Each number is 128 + 32 x the weight over its row's rms, rounded and kept within 0 to 255. Layers, rows and columns count from 0. Numbers have three digits each. The size before them is the row's rms in percent of the matrix's.

# down: layer 6 MLP down (transposed), 768x256, rms 0.308, rows 429-465, columns 96-127
# up: layer 6 MLP up, 768x256, rms 0.193, rows 430-465, columns 96-127
down429 105:177150074139118119176081092104126150112117117128073098070144166173098187159106098169103159134096
up430 096:133122144120140131086130132106109144127164079133111173190121130209096107152124131108096159118170
down430 092:102100175145176083167137162105150179129134126153121152106177086112117146149099134126144078095100
up431 097:171137128127151164121143143123099170105188104153093171061086117144145177143142114150128107180117
down431 088:113102117098106115066148082137199132181108129155131118116115144146081155147102134139149162207078
up432 096:118093129191182138173173099127141150116117149137126126114100187152119096134181072114167084084123
down432 093:188106145083084118092100097118108173075109084125144076087091074131087126108140179134085130164165
up433 104:107108165163105132112121189099130071125152108125108153080110099146106146111130158202120128079150
down433 102:062130129115141128094120117119128180119119104095099129092121091124032162128128141097100068171134
up434 098:240169096147170115115143160111164055091162172155095169097050114162125126139144192126144140121084
down434 095:086157165084121156173160109151191137102172090106087128092125135119143060086106102116135133098098
up435 104:090088135142190160141180183129112132106182160151105100084155196093169075154130117107131138131125
down435 111:100093100137208143108096121077117138163174149085087129136169148111142140135109202080184089114011
up436 111:175107131147100101133149175111170177117133106193118080110104136171145116087126098147060162090136
down436 111:131160052079089148152088099116073144139138158119112143145151142139118139103112100178093103166129
up437 093:059109175156086190144096177164083120151180117115169031127134179153111036114133087110091110128105
down437 096:116135114174175122192133108080080166100145105136109093119054119133125153139142143146108137082148
up438 097:137134160117069121063049137101121115093153111098096146111102133056114121124150142051101120083133
down438 095:140124078062117103103109139115187132156157088083165129123101093181114126077148157068106105106084
up439 111:083154194095106158137096123139179121146144109175107143099091168127148084110117112148051111129091
down439 115:134134116098122110145184101117118160158162122106127122170083126125152130126137088092146117137130
up440 102:188117136164135090143097133091144142152171135099117085142122100143059146166140166136125170135122
down440 103:178119196106079124109146156137166140204135130104081155155135099144163113138162128143109134157109
up441 091:098128123150066175145121152180113128156133077159161062116135111133105124146102106168154111093161
down441 091:125132135064099232126115080115178146148186135123124164087154165162084170133150129132166142117164
up442 103:100123178145116088094123067154147149158161138146125142079157100143179114181184132077167129173129
down442 098:159100119132089094037087153152058139125087112087162119114124134111131126237145142154118050075092
up443 105:144124132182101133132120150138125143162148110145104132058135142143130069077102126094117150154124
down443 102:139105090142120111149123110149144102100161128103098111124120146124126103135094041152132116160136
up444 104:155127145156123165113127133107103123102132129100116139102068119130101106080110143116150169143074
down444 096:100172159168159157142160111109164162117107149139171110077157187084139070077070150156136146161048
up445 102:190107092088111202127037122101120162209126135160219154147089122089073136101079086127096143087103
down445 086:148149199155124047151122178106135163128117059136124085099138119153078141116141120123150146118116
up446 107:132108131117152186073138163096152133150144111107098189071175117135146173069138107096094114135040
down446 114:173127119101136063146135132159128116092152063110115124152178103145187134104080143114123176159106
up447 099:131156135149115121167106137087132088129154197139148134155052117088092135142120145163121209128135
down447 094:112127094122144150171075103095141175170125066103150106158137168109094110141122120121127132121144
up448 109:131089132114165098122101132154193124084143099156153145093147109103124117121202146159171081129146
down448 111:137145136152128088137109137107137133062147127120102096173098169125137170129147111078103079096066
up449 095:088062108162142183156180130082083124166091096119148106120086096091180070100125140167142103082097
down449 094:124172073100146134138134164131124098105169082061150065139144131089068115156134030169176105115096
up450 103:080120110133125121158152168110194105067187118116095132098170111119112114086135111159169158118099
down450 106:157069073181127139131109161197123136160113121136118176122120091159105117119099156151135137105175
up451 107:107107152127125159091147189124149132179109105128154113124095123138116126146090154149112111148082
down451 103:139130161117115132117124132061230140074118083083154112126116120152164062152129138114126130063106
up452 098:116100162105153168153108124043194156141097128093105151183124071120177161079131141093081133152109
down452 102:159161144137150144126107078133130112240146124119133121108165086101169120147111102055103089131200
up453 100:143106152140165119150078132072202107178143122116147073141173149111106148073140111148161164194139
down453 096:106078127141104104180072093104061088102103123082106151107166121177085105142101086143147163125151
up454 102:141159154089091038108169092137203033114140190168124130085140100202167199120156143136132151141133
down454 106:145130125141153134115077122080156183184061137143150073150111132096149087163169100134084126116081
up455 112:079108130116117082143107134089124109110120186093088108191099166149189064126225069113130153109060
down455 105:053107118137176100123162136129115124212086112114072109160071103124168114119053115086059123097092
up456 087:133193085103118140120130125173136068073085135160081104179090149137136151106105122102156123120061
down456 078:127186140109048161113084132148115115183146099140074190156039130118113128145117168109118123106141
up457 105:064109106144060100156125145148098115186101090143131142121062129140151145123165134072114128149112
down457 113:168090143135098149117100173108127065144114110154123173144126116119160091098147193122120111137086
up458 098:137079072139105138083147120212143135135130099129165145108155095124163151139158189142061135137109
down458 102:118151144122177137095076108144148078096073122090193127056161117150128116150159123082211112150142
up459 098:125072032115111169149160087137121112152147063100094142149092054103153154120150182143103132162171
down459 099:089161069141093077122156120108110110097079127182161134073126135145137126082080117166199132184142
up460 098:065077127101169194137161122133185111132188121163099161098076117064068067187128085159120082126110
down460 092:107098158115142119120158122172150055090149128129111108144065140110079159149065125122165052099130
up461 100:124129153115109111140132132155123095125197097202142202129164122150144131173093135070103160166106
down461 100:136160112174198142113133174191127105131102153162135076140110177090165145140116141103123190130182
up462 099:222105150110122180139095122117122159137076076109116180143111117111105109085131120170154133117133
down462 110:158084152108137108130114146146126115088143126165063094163141132141141080142134123123137081142151
up463 094:156115171158125135188066145117124124084090116061113114150079131076121133109125139100165103163157
down463 095:106145109216088097207086128096076123130127065130163171151151119134126119147093180121153114125155
up464 093:128142160140124171098118167131091101140197113195139175087140152077106080059051135151077117169113
down464 090:091169127122168107194069116117131164134109091103118174160121138140117136114061139165098156129084
up465 098:130143134119140133119159096129135154148130130073105196100146149139138129124092117185220140124201
down465 098:094162107115103148117170154137184170132161105110164129026145095072166112065094146121124130097167